config = dict(
    num_hidden_layers=18,
    hidden_size=192,
    num_attention_heads=12,
    num_key_value_heads=12,
    head_dim=32,
    intermediate_size=768,
    vocab_size=3243,
    hidden_act='squared_relu',
    norm='rmsnorm',
    norm_place='pre',
    norm_eps=1e-06,
    positions='rope',
    rope_theta=1020.0,
    rope_fraction=0.5,
    qk_norm=True,
    attn_scale=0.261,
    bias='none',
    tie_word_embeddings=False,
    parallel_block=False,
    extras=['some layers without attention', 'local attention windows', 'paired heads', 'shifted keys', 'gated attention', 'value embeddings', 'a smear gate', 'an embedding shortcut', 'learned residual scales', 'norms scaled by depth', 'capped logits'],
    init='normal',
    init_std_qkv=0.0436,
    init_std_o=0.0,
    init_std_up=0.0436,
    init_std_down=0.0,
    optimizer='adamw',
    learning_rate=0.00374,
    beta1=0.9,
    beta2=0.99,
    weight_decay=0.059,
    lr_head=0.00708,
    max_grad_norm=1.0,
    warmup_steps=238,
    schedule='wsd',
    decay_fraction=0.843,
    decay_shape='pow',
    final_lr_fraction=0.0,
    batch_tokens=32768,
    max_seq_len=1024,
    doc_mask=True,
    train_tokens=169700000,
    max_steps=5179,
    dataset='wikipedia_en',
)
Each number is 128 + 24 x the weight over its row's rms, rounded and kept within 0 to 255. Layers, rows and columns count from 0. Numbers have three digits each. The size before them is the row's rms in percent of the matrix's.

# layer 13 attention value, 384x192, rms 0.103, rows 155-159, columns 0-191
069:142163125117122094121106112146170123125128144119113143106110100123126116109164149141144136135114177152084113121105130122073106126107163132094117140137141177124138107134110078071121106110142146139144098137134115129089124173195111101156144099096130125153115107141145118095121131099178131124085108107120139110144155095098108091082087121137108113109147146113173112162140123125109098121091197118148131112123111153150124126116128165083126064116161126140093116115120168142137142136144115146140086121114126046128161142132107117115117169150145123117109132129117124150105103115130129131
072:107110107142120111131118111087106147113121122140148134126129109139127139142131071128136105124168090126079128134156113120154120167171116129147132113142103122068121140113176117153101120114153126106114154138139120140125135139073118156111114181153137153091123116100123129168158160154079143096130141126116122144143056139120135137127177111128113121165186073135169112134136111150130126132158105127127122150123151152102115156120155111138093158093077140150103151174125070134151141140139152120119146107145152148113148142117131115125126097150144110125183103144202135091122116097144128134
093:138121132133142136132150164115124150147115132121113140140103154109136117115131149150138158091094159152146127167124110142120164092135118107124133153129153170160140066154110120112150172129152112133142124123131133100151142154144128103107099124072124135137093120151124141106130155087172119168114125167125122128144164146142150112181105180154122116143110166155110139071125143132145146111083127140131107129117096131106142122119119118136135115124170160117220098084134134143109095148138112119117093151156119181145143133189146151179144138102136118083094116093100127169136134146155121135
107:131113152121134161124130143140123125141118149121151162133114179139127127101157141136095127111111108118184132084099112126153117121099146094170130147160120113190134119179119176112179163130123129124130131110137120121126129100118158116128134106109118114135131159150119128101106123108172106185159157121099122133129183137164165137118105158161139128104080171153106140097119136151131134130093100113137126102126112113125151088123115125169151133148177152142160080130126122106125055129143146138153101163121122199136127112078159130149137140145118144116065140125121134132146117148094105115
106:139146123135116089120122118135142129132130133120101101125149055124140102129081143116174141145122172155091122167157134136136140094162104153093133125093163120068117078106112110108088095128104111131131112159120138107092146139137102099126124160122138113142128115140144124139138138130101144060085115094149119110111083135088080141135115128097116118153135116086113161130128145073137127139151122122099136131137155144093098136146153116090116125120118111117148160172150203113112167119102084110084148111115119081158117115155111124116124096115133107142175126121137166130133128123140158129
# layer 13 attention output (transposed), 384x192, rms 0.106, rows 155-159, columns 0-191
080:132095125127150150168117129137129105142114145122122118089166104140137130165127119130106119139108127087107170099111157141122118126134176108146173090111158132153103182128120134114164153153107159112170143159111148162075145113160159095142150126168160128144125169114126118143144156099096141120125118129093144134102074112129134130142173119099121150138168066115099129130094111116108126134158142130142146152159114138115152125122149179176148131140140133140168146135135158099152118184134164138123124068102121131117168154098160125097092116126077153088132098101124140142146121108121139125
077:113140138126119138142148123130110122115119116154125142140109135109130077110132119120161089154140089176129121112150115123103117120115147149122115134131150098149123099150118072165147108130141139123096096116147105098141130135118115156118132121134079150133192091128147177117130100132165137107111193104139123133116174187120135121105083131174161132117128123145175142168131143125149135122085135164111150118094119171173158126143088143079122158159109144127095098171150136152105175113098124158146090130124107131139129081138119138108151118139173111145092124143106104103128140134150072147
095:136089134134120148099134162134130136192147115133151081141132109139142131125118149160104098096117137093136120121143159121128156145133105149162093120078128097113138126075127174136110103122112154085146139111131112137142143118141125135136139123133143127107173115154113091144160157149102109113160079147155121116122093114136091137118156106121118164114072201107129114110113119129128095138172120108112096139120188097108100101114142041206139127128121108161134145158129124144121116139153092087143142136115128126167129126125142132120109124135127155111145100152122115104102134116089157103
110:148134100139115117150110112157122179128134131106133132133171122145114166087142147130079152072095164097125102175134123132148148144112082138140084131121083111105153094123174153088097104110103138122141149126091147152146128113132115131144134143134155109107099098142066120137125146123085114146141067157173134102143109084127134134159128106088108127117092170108116117111127160131116132134157110094130092109121158085085114119089136101188104109115140113120125123085109086137117106137171119109124148155144130121163119154180135117144110145119111146136152120138130122126095128122116163114
099:134132146110141120086136142086145097135141110130128111137057122141168107176109088122192100195166112143114145111076154115103104120172188134128229117108149161115105168099098124154151171178143127125126143109155132100121111154124171112128107126105093140153116154135147110098134105122128130107129165105085119136130144143120120131115134158131132134130154110122101133137131106151113151121088148147143138160139094157154108142165131138067163127134110121129146144132129148124130138117102152119125136089132136100114138106072117129114128118134134112131131130125156136123140167119143129135
# layer 13 attention query, 384x192, rms 0.122, rows 160-191, columns 0-191
081:160083081078140148143138117151132091138158114118118157138119099120109155092099108115122105173111120133170111178115167126116112132082119151138135155131131105118140144172140165100136110101076117114081094133138138107146152116112142132098123121107097151131161133114130160119130104193124095077128090128142132137116114175116104149133119143136134117141177082116148113131111137137118123069162123119138104150134150142161114122096152133107136120130138118081139086112128101169141141126166141114128173101134138147076146104120133110107146106136147107137104117165084120112100152168144173148
076:105128125197133107145117124103138140081125142115135128124171101111161153108093114135152107134128125153179102136145103106141128133166096113127100138076181071121111124152116159166117109149125121090183140142149106117095098170097158158079153129119147154115125114139170153144154101144150127162097115112109116159141135100133128153085119113152085153152110134090142137132173135114147166156114139166134133066122149113108123141142102136137129121135121076156098132118092135133143140124131116123100113116171098156122149131104110113112127153151135114102162120151090098162154121137137132091
100:145113110061118135076148136102121139159166085148123119139105121117123143128070122128137095099131157136166144098085140127131122126140118148112121099167092120112126171138127135099126109168126105131121128134143127098124158141129092136147084132125137125124158096148154134157116127146159123094094149081158156143177199134155149132136119128098157119126102098124150088141132134143169125088104105106115130121144118146183152161156131103128099127168120116139140115130150095128123159101122064126085171131148154124109135146143095137123143100113132099141071139131085149129090089122105147136
089:107151111144127091177138085119109101120123121141116163180130140136176160122135133142122115161117101149124107085125128100124172139162083135091133115128097138105108116094117122125101122132139139137098141132121121152142116113110133113090157110128169127147154137149113117144118087088116133119171145132145142098126104098105118126148132123152091131086114136164155068161098134145140126118121180151135111143110175156136142128137139131163096141122140088120135127143094111104091100151070143186092118104149152123156105103140121175118088100130108117083117103094129140091124163095110114072
108:087081091169119078150095109133115125095102154107127143141131122127162166136142119119145150094123105161135096128161147125076113147101135114133136116124142122064107093119142159172141136099113155150162135156126134149089132116113168135097174105128138111122142175133107105096139130067089145154168115143091133124129081109117138127120157166144098136150136152140126110088176102126115106133128086121151096119121150127116152133120104131158145144128090183134107111126130073104161126135084189139121091112130138130106142157106135133098133130128112123122117148105130141101175123113153125111
091:116131133149120094171149118151148145124067159146129119145138089103090084149153144126142115144134138115121125140131124126130104107151168070148129168136116106132117123197114132138178150139108117136158109146128149154125104129085128131146130145140133127126130141121108171079118126107102125129110122091098104117182105151147161111110161147124102094138147162136117172126143143132105092146128091170180125088134084105177102087131101160116176087154104132137130116088120137095136149131148156152176129144151124151148162126107161128129138118133109155172154129146142147165149132098160125131
107:130133093101146185090137183116111136138153138157135110135114151106077143121094137144120118130124159151128156111111159117132158125139154164144138101130132127132110162094124157083126134129161144102106106112113113108144155124149139114160064137127138136123132136095142130160099198161138117141125108173157102152106133165141094105122086079118157154115092074155161153099147113104123120124111169109089150181140114137182135140130110137133130137108142122137112123151116102180103165171151097093142113119131111152156134132137116112133131148152159122149132156105130115136132094170084117141
133:117072109170120089128108132115109111116107150156128136143141154138149124102105148127121107096094139156129102115133126146142105128115116081109161125172105139091113119151145157118133111140089145177142132134096134130145092115093147169098181136161130113123134141134080141098121130077118105118144072145116126155121099081129166154133121115114118094106133180124138096101131138147141147102141096096116123139145140098131155165086102131184162169141110146138130109116132093072162129151104150161149097115150139098107113123124150123121129141143136130109099131112113134123150130154179169062
107:138159126104126160078106181107127098146104119171152131128139135139129113114132126153130122156098158139119178095139187129140129134143084112128154138155137140119108132135097091100118163060107150132117122105175118133107159123143120118157109151147134157118164142137122147133133163173139139126125149131138129103120147135148071128113118101120114138104107074151144105139115139095144117127154151121124144188122116165114124168143130125136136095076112133132081104171143122188125176141138177154126090076114127176126138130120125111105096102131135097087124125092138118131157115124132088150
126:106097114170133115126106138149081106086128184141123146133119118112173158107089149141131129087126134168153102111106114152136119133130134107083173114134108135070116119150135155132108121115119119174142098140086102125126100100098117165119165140099120098101170134130092111092136121112134111174110094153111142177162102112141171154154114117114095095087115167146146093097146129124141154134156071116086143125156111130115154118118116095168147138142108158126113100109152088103155113151128120113156155136154139093119110102121140139137166145118134130111125127128103116105141157167170135096
116:145124160093086141135080101115121145143116132144115190124159131133148121138100107110103153129155105113128120112107124133131108140099105111111124132091128124106128134158091104116131140144108133099079107118122110122104173135108106155123127106136143151127150116186105167120173129120052129090147117102135158118062162145142103208123130140099082098150111148108099125146062111090129169107148124084163092109149145124108140095128126131157119133140148139118148154140109129098151115135125142138101145130083144080117097111122134138153090131132109150112165123101128139134100144132147120104
097:086128158151148164150144126130133138121116149083172128101133100090087138114126126112107131088119060106112095123173126098148124140111112140153104131105174122177168121134135165145153104142169121127149153164153155163129125086115154125139132140164176115134132145122137145110122179149146141164167143111127133115095119156135139116125122162112149163117111116129143155147133113112095113110149149133148169130141163134099114118102132090138098129154143123116129126148093110050168106099091116126096117141163134108123130148132106126115099173121146127092145153152074147115180159137137108144
102:099138129110111118148144140131093111088116137140135095111116134132130151149124134136106141118092139166122125110131158167168104139145092132091166117097101184123114120153143113112118141155141117150135107131098163100144136112110130181095147153147091129123119110122108159160121175083121110148108154184169127146105117118126153097157086118116133141151071145174124141093155118128117107125166175118145142157133108138141131114077145101179124144136190102127165146086063127134130122152130115127123109166105103177145135136113120173114168156155139154115127130112097148139123107133143116110
095:160151143112119140097109112102109104151143108131130123110161136143153102134122069143158137135104081144175133131097116141115087129139107115137140139118100158117158123129126114110093166144115081122098159114135122096095171147115108129083117142126086156142109114159125116127179143151143133109087161153147109086113126135078122172132110104131130122160125141155111085118116107117211180126133126125101109105123092152126127123179118113106146142138127183124119109127120115164107141094126154158089156146094107158152092139137152184166137124145103135096114148120120109121112127110168122109
104:153129153137136145098119159138126116145174112141148172141099106135197103082108162120109133102140106116123125091114114133133111120118110130144152102103148108141156133157103155118112160142124123151113096111113076155105110135107058134116124136120128097144191160162102129107150100174134139134124121108092144136116138148144133167156151157083116127104082134118141113170105121098118141111151084129111152125164117176079163160157129102132118081160129181123114114154135131115160149119105124126116183100141129122124100077144139126146103114096123106101143096132118131106120152142160150132
097:120129140094094146110136123124098129137126136152113171098143158121169119131102117126123169143182093126124110106085172137138122153059126150116152110111127186121111118114102137136121129107148122128105140085125116144102181114064107132126116100133140138120172127140106127155146154106107102142137129164143156116116155123129130167144108127122137112138133148133092152117116122114121136100140143132153147114156123154098133103116129169140100146116145134108126183164129137065170075187110085100114121169109158087141087133096125145138085154128172136137161153086133139115138145165120113149
107:158113129105113139158117144143129114147092123128130147136186116084093098164154081117112136100156079122099090137161132118113126143068141120150106149106155124135129106148099086128167095120135125095140168136136159162118138120128153132167142102150173161113111106166132147151101161094107122105171138074116134119108135143155131132115139166121138140141151161108148128133110095122122148124161142109181128122117136121104134105093111121159118148136145125115180184190118127078165115157097110131105078120091099108103104171117131108105104143132139135133161164114130133125129142128117118138
092:173100114122133126144099153148133113121085105144126127143157139136087129129168093136110106200108156118110144125160085129083087140138142095118118168172092097094113132154083102112140121119106136127089124102147126152136114143184162106165143116128140146133074103154125117131110116099100119093140143076111110124134130127138137115147106153163094088113141156121155108129105087125125126144122114097123101149131143093125090077135118143148165155108138107139151113101114130158116149142149189136154095098133128104097161128115156103100143113133138129157111109125147122194122105115116140095
092:176100123101134108111124142144159149156140092144143139193143125191146099111150131151151124133154151091127126110130142117101142126109138125117124135120119091127107118150101121146136098058102124148117121114142115156117071141145104102144151102129136136118121138147129105104158107144113143111132107089115122153115117108177129146130192124098098101120133145091150114124100110088137158103134095119142108132155173111107158142117097150100137099091109156117110129131140123154138156144159200156125126096109149130104078128134169079116077096101136116113136120099143084102108168094130116137
090:160149123125156133091094139113116118157144124164117130142118138162180117127123154156159106160125137133157161101091111172106080116173119108129154127152082111113154139142113129105077158144113113156108098128111084089085159143129104107086140152112074118148113128140115069094155097118126127124094159137123147124146133128129132162183120117127125106127126140156139078132121123131141128130105096134077114144142085154115121110185133146116173126096088145143117095087146146174118151104145161126153147112128120129126126089110151129165132107130121109112086106126129107174114097126151130116
089:116128136143089113150083104113097122128104142142156107130159102149181158127120070123151121166128076142152126104112129191114098144097127115125141097108112149086154097116111162141090114123135143129092188139134120126129164106096157120138131120112108162119110122137094135138157166126103111139166161149109117082123129114121112191128100103088121125138124138143074132105112140145139121089158093155152126170144140103098102097139135179151126136105170114123130152148144076102160136132095133125099123145115120120121093171088134143143098130123129151075124137128120151116114108157157136135
094:146108116139144093137099154119126095166093136136138115152111100101090151153170111102159127121098108147104122158126150116090146120122161109095140167173112129111108081098130134134129141113100167117136169146128149098158123130152175105166142120122136130107070160093139163153083114117137106103159089111091085138157135124152142120076133112161137145140167142125131132135141148169113110125101144166156106125087137073131125130109132145128153154109098114160141142142168120146142136105110086160125098092127103172100134158123133070128141132110131122156104138138169107122110119127137178123
082:170152137113175131102128144089164143143112101106102126115165167117090086150164129088114108137135109088116134138146110089123126125146129114151117157161124114140122124116122072100142135117141125128132126156175185145125141124145164141103112104142115142151094096128158104121121110099143128097101133113134132103127114144119147112112140121184147112155161107105150143138137137156162186152077177129124131099098096122165079093133125125116125139114098145132178127150134158105101116104103141162127090131133133109126159159131108122067146146158137134175122167114131142139171140112099074132
106:153137141097146135114122102129118136140155118173079119143128172142127110162116136106161102171166141157124154139073105142129120111138181152108152118145082134106105132105120138130115160146126117160084090097106101073143134162130138080096106134079091111107112116085132093137128088116126114115121116153133137137144146116136131133125092080152139124138155097104133131109153126165140148136078114162092079121124097115160114106177131159135158158102074113151132124085137133161113159130152099121147143162132138126094154110120126128130159113131128129186110139133166109155097115146116146123
100:157125125153162131117107204116145092117083117152167169131131112105107115171156120104087108118123108092093131112180142113109140188152080076122122178153153093123123123146097070127104129113108083142122120147168132134113147120144154166148145118156148156158116105158132146121118099090134150122148126075144133101145135154128126112130153145146128132118150163115144130162096142138097123137134153149139138167114119103156086119099145124130134124127141145126142142174142130083162123107103158172141089102121116122111132111099107105066127147137128098099124130129099135137142143117137098119
091:115129131135119106156120129135138120126105170095148132143160092103073149130121106120098130072104124125108086140185147091095155161093098113134109165083179116151138132132128116125170140143130145092175152152141148138093113118109160183154142127152162123118117150148139146153131177091109143139137152109145123103102113141111130109108153151153152151141153162127156148147144143095146136143163168102155134121097147135145126132119118078146116156115127118093168164169102130086146091138100108147113086121124117128153107157124128134131143148156133109106173150142100103123144196131139123147
091:142124112114151134132146134128109098127128144147129071122095146135119162144143146154124117153102132149143153118100131172149095105182136128096144110123075128142123153132107132115128159133139127171121094121081137129129134144141117139106153149117076102121121135097130124134115115104110129129092158168185123125129127122144146084178088097119132115117084135196121135092131142140101090147106138123135122126147098129140110100127131105133176148095142114137139108034066142142097148124132128119152135127135149180097154129116114177123175129148118130159083118127099151168131115089125109116
108:132120173085114151102121093116139162144165137137141141154140123162134144088109154124142132140179132107170149135110104113158131091117174169119114104119170097136143160118125188109168159146112120141105124096100113133139125158108068115113091097121166129108153161168137109090161083174079113130151110159104137145125139147148132185141123102126126133095101108130073135091107131137131168131121062117117091104131137118104136139171123140096146102123102172145138124115144139139139104131178138129135180134128134105114112124118137117148141136128111139150135124119134113153121149129116148087
102:098113127135112138148150058126107151131133169112134096069126135101109169112106154137170154161149133141147148148095119145173112115113186170118135092153122160119125137081151178162156123163148142115109138130090125121169155119113149096106101116114135131115105148082130110109104149127096102166162132162154110154138131124138139134161061117150129125133127108131108161073132136157117109123087123118118107109121120108129124098113146135115148171124106096159116115078115129124112090151173089098149145148144159118114167146118129139154129149112136139161122151147120148146138116137089161110
119:097143153144140122135145164105130098115110118087139093106117108116119110124145098122115100112076114109102126126172160131135133145162056108121126139137135162133126104163130081127092121113131118129170153136173175132160096104146156147130158152171098128163097093120125164134115146128165136126118145148136093127105107137112129090093146137139127149148093139143159074156148154118141116139155171142136180167118126154130145144111106112147131138151174088116144121140103132163119154088109143165102084136118115168158135153138090146078119127139135131096123126111090121095139137106164091146
095:167122109114127134145126075114147172133096149121135106113209168122046168152121117126125156164105151133151134127136082124135139117148181140119125112139108128122119138106132126114167120117128131101105112124108119141142113138175162115129106099131137155112076111122164136136119160094095127101158140147144117124098139105110152148130093134120111122136127130114136165095138097136117165164093141106103115100119144090158101071090121128130147191100136116118139118081075105157110153129153159137116132157143144098107122159147136140127145136130125145175125141124158130170113118120084136093
108:112122146127099089144106066106147176129129156088133090162151126194128176127120119122139112123106143131164148105117126132140112093150136127119104101116125098133125149103199150124112100156132121095109159130119110083122137118131133127088136148123147148103086165142121121100151123131097108107155152121125093105132110131102088171121150112098096152136118103128133113099140132139191164137124093108102078148105174113128110136130115116103128122138116115123102082120138101159089156098180187154098159110094125117142096145145147134145116109128094118116113111155131087096121117136117108117
# layer 13 attention key, 384x192, rms 0.121, rows 160-190, columns 0-191
089:121145174094110088174135129136130127141105133076129134112088154170123149182090117101164142145151134098124199071134161153133175148135136110124103136156145119139141125117111083170149138155116095150111143126174123119135132182122118117142123135155148149124130162139082112088120094128125141128131171110109136145147113112146163100125121133133119140122104118129137127163076150133142123114091098121157149126144130128095139121090127174112126088101159155115110112165100145139097118118110152156168135157123121113090149140090133147120134102168098141139139105135114150098125153097107094177
078:122155135104101109126146171121162144156135104099178066081151191177115134141112109116161089093126125106084161105149151143153129130165133100131114125127140133098136125096141098150164132133136079147110110154149138130139119116140107118123127140112131119109154191116132109136106114148158114134135139134108125138146125166107130102158118169095152164136135105174132177141121124161112094129095133142161163177164114159107141117145152112121135111128142137127150112183163143112100118143126144116150130132131079130153149096105125083083112129097117105141092100120118141095145122130091092164
105:139160141097136201103135147130156121129132115085124142120146134155181118140122114146113146148148080121136162139135117062149152146127158121130133108188126108148132141099112129129145147104141107153077168090168105083131092103125141127139096136091116131113180154111147137141136077183141090122139120122102143089138133135125120152113128133153141169135123101176135162142098129154107126135129162165131138116145131149102145087142132086106097136153115162117148118159162151119128144088127105122099170137133116152158117110130088121079110167147123120103121126162113158091146134141107106148
080:134154129140131106156133143150152144144097143169157140115139134159081148141108108095177120127120160100161156096105180118139153124125139107083112105129165151157170150153145125139174138121166122128147115134126113127086147183135173110092114116120134149142111113146140162150132154089126098135122141108081121161173099186175136151094087123131105143141076129162115139141119124071152179114118102116098141120118140116150132141110102147118143120138118132108115101132084100152092158151168123115141120140137102141108162094105152110114159151146125154150127130129134155158129080146117101140
113:117138106198136082162126125158125110112081142120144077090119136080104146156133121133105091120093147161122097141167144160131149084129131138133165167133113108116135094127118123121069130116090163094147091133128131151176110119111156119159179137163137140119119093142087117156132164117131158132129109107154165122098100107080120100155115118124124150140149124118141148138160099105118078164116136108166154138120114122105145150084113162120111142095169123126077118102121156140109172115146126134123116130161151111140126139160140089147122110139132133157158102108114118132099126132168149117
080:122137116113152112138122152131142107095073150111102132101149139102123141119120129136137168107114121140088099139172133118163110126130124123120130119182170075121102136068091117168101152125145126155150139122115105128137113145124128172122156077124093128112106132092139111167074101158125129129143119099120146094094126132095136107143169142136134141166172142118150095123124130147089125142099153111135153110133125121135169106161135122143119187113139167105159144137093188161155149139125138160105113121145145130124114173087106152101129149118119150115134170112091114110107133176099083166
073:096160137140118152179148154138108108105107138132153103055157070110123130143152138166122122151090121122142125126141124130134164112121126148136138114151121172186142136142142159093162111107133123118149125136127156143177127091154135126147108121087141123129108116132112148130122166130137097148164135106135132124141166121082111157103148137144155146109061168181088143138111136114081097123088110138100121109111112112152145095084121157135143142182154150127129144149088116121122124147153122117155081134131131176162148124121139122134149165139120168126103112093141153135151130162121078097
133:097140120165140097182159103157138128101075160099124117088104129102077170131125103112134089119116149156113076143176122143119116124144178125110138164110142133132132075103125143167117106147139151140132104137116133138153117137138165106117186123132153131105122129114095121138091122101140151150136076112118132153123112116127143089118117172133103115142144109122133125112157130108106108152119121095147171124126128110155162150089119197146140124083135122092115145101098118151139154110125111154142137149156117131148151130115109083127118120146131150187191154113163123162106124148115114169
093:107120116116084142192111169134118161063135115147113143072118138100147115131163099144109165125119106170091122116172118110121173145115095113123173110161143137135120102144135090080146123101128145107147123155128167142160124095157124132189143114109109136127096113139093160093102162103129154139126148115101149157118134133106124115110162153150130105135069201130143097133142111108129095131081142104125110151125123112143113141105161109149142143125126159113156123096109125111119097164101147142134065103141116149107123135144133122129114117129129122128107117083111114100123108115135086105
125:102120110166158101150144092210112112106118155108119109136111116101084166118100138113133104076105157172145092118178129133118087116156158127124131168116165124102116072143121154149107114136124139135146069129107116153108105136097132126111181146168150151082133169107129099115109151143127156130128096120096137126099080122119136110101122137115107120138147118101138130099191128094139139158157125120132152127162132117147152155144112158120121097112112130076103125132107122135136150117095136184118128125162116115116132135123105089126100117128121099165185145125137110143128125138165118134
102:156115141091111127126124061128168147145149099129113117157108166160125180138124104090145144111184141111087138133114146149086124157134123136141106123069140109128125114093101084162138136160126106119101113132120079145111144186128111122118134123095098153121185135144117110140171087139100146108123155140157135113095127104152107136115137128098091092111132111104123141156109113120104148104137120123189138135145136125108138121141125124135094122091137160099142155144162133138129125122078130152127146132120121137093139125126137152164084057133132103149106118162166101106118130113105160179
098:113136149079095151165153128088125107123135150129140143128165077092153105154121148156099187102141093105130124147130133105123166170072083145127114109106142136148104169156126122098146099123136133122125096161120172139167132081110147147163111146127206093122168142143133133173158131144116116132167121116161119135124151146148124131118176149116146141121088112103104112100079120121133134096176115128117131096131112139084164135119146124134129130172108150108149155178085113123154098120113121129109122129144141098160101119139128134117120190155113143133143141105121139112147131144117129131
098:139114116180152100125177104147162064169127122137144091115107111124069133086097121081120092140110159073116126129138129140146107155151169121142095154130148144107114120099124136175127108135116122146120129123143106154121137162129179111117160147115146145129143159113117129159127140136162120099135132174102105129092118156139137101121095135101126146135142103088137118145143139111129118114171141133160193116101156105117123129138088213119131112114146130127104149153117139102145170128111112152093152161162084134110154151116098089099106153128136147123181123142138130126108139114133109147
102:127139141127102127153159096161163156114142094054162111106076123114107174145096080093147108158123155131100141148146150121131111135174135116159129138102110144142157095108146120157134169152162083145134155097123115162141119137115133119126129137124079147124130116133115123137159124138131095133093167123163103106136129160111088114134116153078120111128112124140163104175129140132113099141144128146172184126148177134105130125165138065131101114148162119129119093131132113140091131085118137117096175126132121147104154119179100151122118139111142093115136118156111107096121100096120108139
104:141118164118131132145152099142178172170137129079132150154132109167123155124105126119167130107159103110117159134140169132096125126107133139126091161107163095139178113164124136121148118128117124122128085140135144151094155102116094127156150126159167142087146159128140130097167081173133097140114146122111106121095087137169106122094178146104129117121106091115109098121135159123145156130124106138148129148167138149107153144173100114108125067128110146082134109142114151127116116110120166140140151114157092132098131115121133141152106094110106071152128150133140103130141140095110133197
095:155144143138092128120108115120132150139154117107118147174123163102158139113105162130106193117160135122125118133115146120133161125110123151112141089085120139160082141123105112125135122108120158118090094127117087177127160160132149104146110107106154155104134109117117125137186128172104121139147137122137148095073160101120125161111144144130117115109085091138103172118111143085114135110147125126172122079124146132140160122154157124152099132101151171103120124127096116114131120178102108132090127171152155088125099149118145155141106141146155114154145137114198152101091117139082167134
108:159119116085105137115089139084123100119121138180136149161170137108165123176142121140092182096154098154115122118120152069131140185107090140137157093104110121104101156118082075102159127116128162101117118129145123143161115154129140148156116135120145123138155137132125175172155103119113138072153130118137161087126165110106120122142164132123131108126142157113133160131060113127090143111126146112127103118132094154116137096088128117130102148107129172109152159161146110121145114160095130150117084127140146125148096146125140093114155154141160134113131118107152138104125167146134118138
097:112128123080123075154113118133130107138116143106115144154124151143116111174142101130133139093135148143098119112118163175122129162139139120156135112191127112093142138111107069123198116145120101117111121110150127131136124189161122129113126117118138120124101131108136123131096116079118171110105154128128135122165124139137153100137129134118135080146178182112173149151119122126128145127071133104144126154176098111138114089109127150110109142103138174125129152124155149165110096174131132131147115080130094148128108115124139103123111093144112113136075122162102140126136184081158094125
091:122148116071101132101113093117138170120123121109083160177069157158124154159150138170137121110135110181118157136100170092078139111087104141130125108109107082099144104111109107128108123109138148115101088106121099090140133139172085138167126147113115158103135165139146160118128104129116113105145156115102128105154127120129124125118141097119115094126135140126138124115147143151101147141078134111123077145129127149152116146094130102115126099096107135104144139090151130124129127164145160168133106104143121123135123142154150140178154078129111079183135129139180080130114145108121132131
089:114137151127133077149144094166158190137108124046130106124096128156107166139074096068169098136102157108136142121123167171136096092148146121160111146160125115135167096112127124157131135157139065144130103111130110113115156164124111124112158131153109162125099121141144112102138125139132124144071144128133110129150104139152148094102111135097121128144145116129144132137165143125152146124089115147160143163173157119130147138178119138099117120117128130106095109104120158157091121124130142117155183133128102139091158122124132141141115108118117093124114125186116089112123114096135123133
090:148129127109138098107105106118112117128135124115126111141104157113173126182101131123142176087171154139124139148124162189138166102171111139122157128135148127069109134110099114110124143116112133117085095163111144141154158159096131129096142132143125159136117112113097107133148140170122148107115117082177103112091121123126111110092166116084116101144152121098142162106096123101137113104100138109172125123186133150143166122099165137116118127101133124151118115117108124150129128140117121148094169140146143080133177138165153116138097121103128125161162153123148108090116158089134189142
093:142092118125123112154074145124097121183101141147170137113144159138157107160167101132141108131152133195143140093139128138119128125135143143144113147160124132089111151134118103070139104129117116118130141142181146102151098120084131119116136139174084132132091102149104135128068133131151172096132090107087146154133092091123166113143127137153141123144192116158134134152099109120146122151119140102112092153160110147134134125089140137137121126059106101164142113094153135105126169105117133152142078118104146111087137125130139062111129127146100142123113136122124131103110123117157129121
086:075128123109069132189123163101124131074133133148140154122144122095162125138139113125079136158118116125119099123112096103131129161105078119143140085137086169145111131128152129068138153111164128133140155130134143148123082135166121150159115148097128136138111102147098122140126156076116137143126148130140152125167171129108150127164098130135134132107102190176129120130121106134111100135128095136118111112104119122128096124111140089147130180154136150128150119135137114100119104117115118111134070124120147133142121117132139135110151161180155150105075096115132145111159101149136119055
105:096140119152121087147136101156135148153105168075128130087108182153140154112126138093175119189148177109156132130103112149143108097159156117118101114166093152154135092136150150144131127145142102165123145149129125107091133174118102134099107079113134111152099075142102077098150133138118160171115126151149097118127108115098175139144082143153127145129159114159136145139133117141152106125104118122149140144131152134146140131145110139130097141079153116158091118101129130165082129135158093112176117147094149113138173122093152150142133103113133134158099143141137120133098112109121143120
101:124099130114077129170121140112138093161138126140143165162163095108141109128126131111098139106138118126143112123139144120104140160114086099141128144116145109094129136139120066098148112101114134122154135106152126139126117128163137145140164155172158168120137145156120168131126141088128147109141154081111181161119140128147146103132164130117126112106156163100140121128118129100155130125141109146139108125119122149107110153144162098136140143150092153116154134168106095116121121168098135167118068078154111126099119103122152103128113119144117111117089101155113117077173175067182126067
084:147138150125100146146118143128113102134131146159166125114164088106140115129153147160103148099112072132140100114124123092156105155093120139116137136070104138143094108111108107128130124131154143096132176139112117139163140121135160136141146136131152090137172140161138149167125104147103111113146142133113142098129153108121152099176170144125111159148129106095114109136074141126120145115182133129130144092130092149103141112092142067153124145158130136124152161164114146086163125128098144173102094115102120121142125127118100131093128181165168151073158095128072160104116137138137144120
091:102111130152142089155167119174134113170110138088146103139103136128080119118121099086140082166106185084136124112098101170139068126134180116152080180169142141160136104101158163164134134130142091164146139093123111128127144160138142121115146133139137144119106164104116109138117161118135153120101136153132127144153101141135162113107072136091122137129157091120118129146180130118129128121146114154149175119099119086139122114159089182113138121117122108117092142133098148136114136143116115096152171169141104129109161143128125102115117119138136117130164141153150145133128113097145105124
098:101117139101157153099145120112117152099128115096119150122097139126143150164123134170165124157157119129095130147096143131109127118137181174116115145088171103134136098139114148153094152127133094160108094132109123153147133119134090130138105097112084071142132100133130098143174077131105116161128130129169122134122128087128118123122136106126109132127154079145145119115148120173068136126143122111156110151140103147161147145141135142123107115113132139122117147125138142150131109125135102086138183126097156085126160103128116176129136098110141126175094167147170112168109113132093180194
109:101136124156136109125131147107079108097095141119106121097155158080128097145106128147138141142120156131158109148114094151142128123138184149130129122186147132150081137130128143127105138119132105151101130142124125129160103110117124127110077088115096096118116067108130085134143166118136142130109071152156109153134116113107136155127073114142136133121144105155103149107132104114135151108153120098120126116136121079155151113134119180116107168121153095138120138099101125152126120143160084044133166173115157081151126138128152120129113160138159183132134140109135152152116105176111137126
109:127128129129130118133121137125107101123142120187142136137119085110127088107146107137071098132093137109083114119175123083118116176126067089136133123141134177095129146149145117095145119106145150137155155133168152150120100106137141146141174141135129150166126119125122165136088194083168118117154142145093149123150109163149095119128118145117137149131075182113155086163136130102144092133160132142117153135107153126120085146107102120142143119174122121138140107115141117090142150107102136147087116105146099152134110135144107098112123151126123106094148119100080127123154120129169091105
098:105169100125125132155156125146123108111126145100110109096149136094105125151154133132132125139128146143128099140105126129125132163119195154161130109139080150155101128084145132157101134143170104132101127084091128126147091158181157110108089131087158091146153136092113083147132121084102108168153096133173114121156173119123147112153040075102105112130136103126158150114128115121146121125143117126118155100133124105130124086090109115141096161125142134136106148124149127145127142129143076077142121124112147139192134105154125141147149139151125167158118122140145134145116101125129115122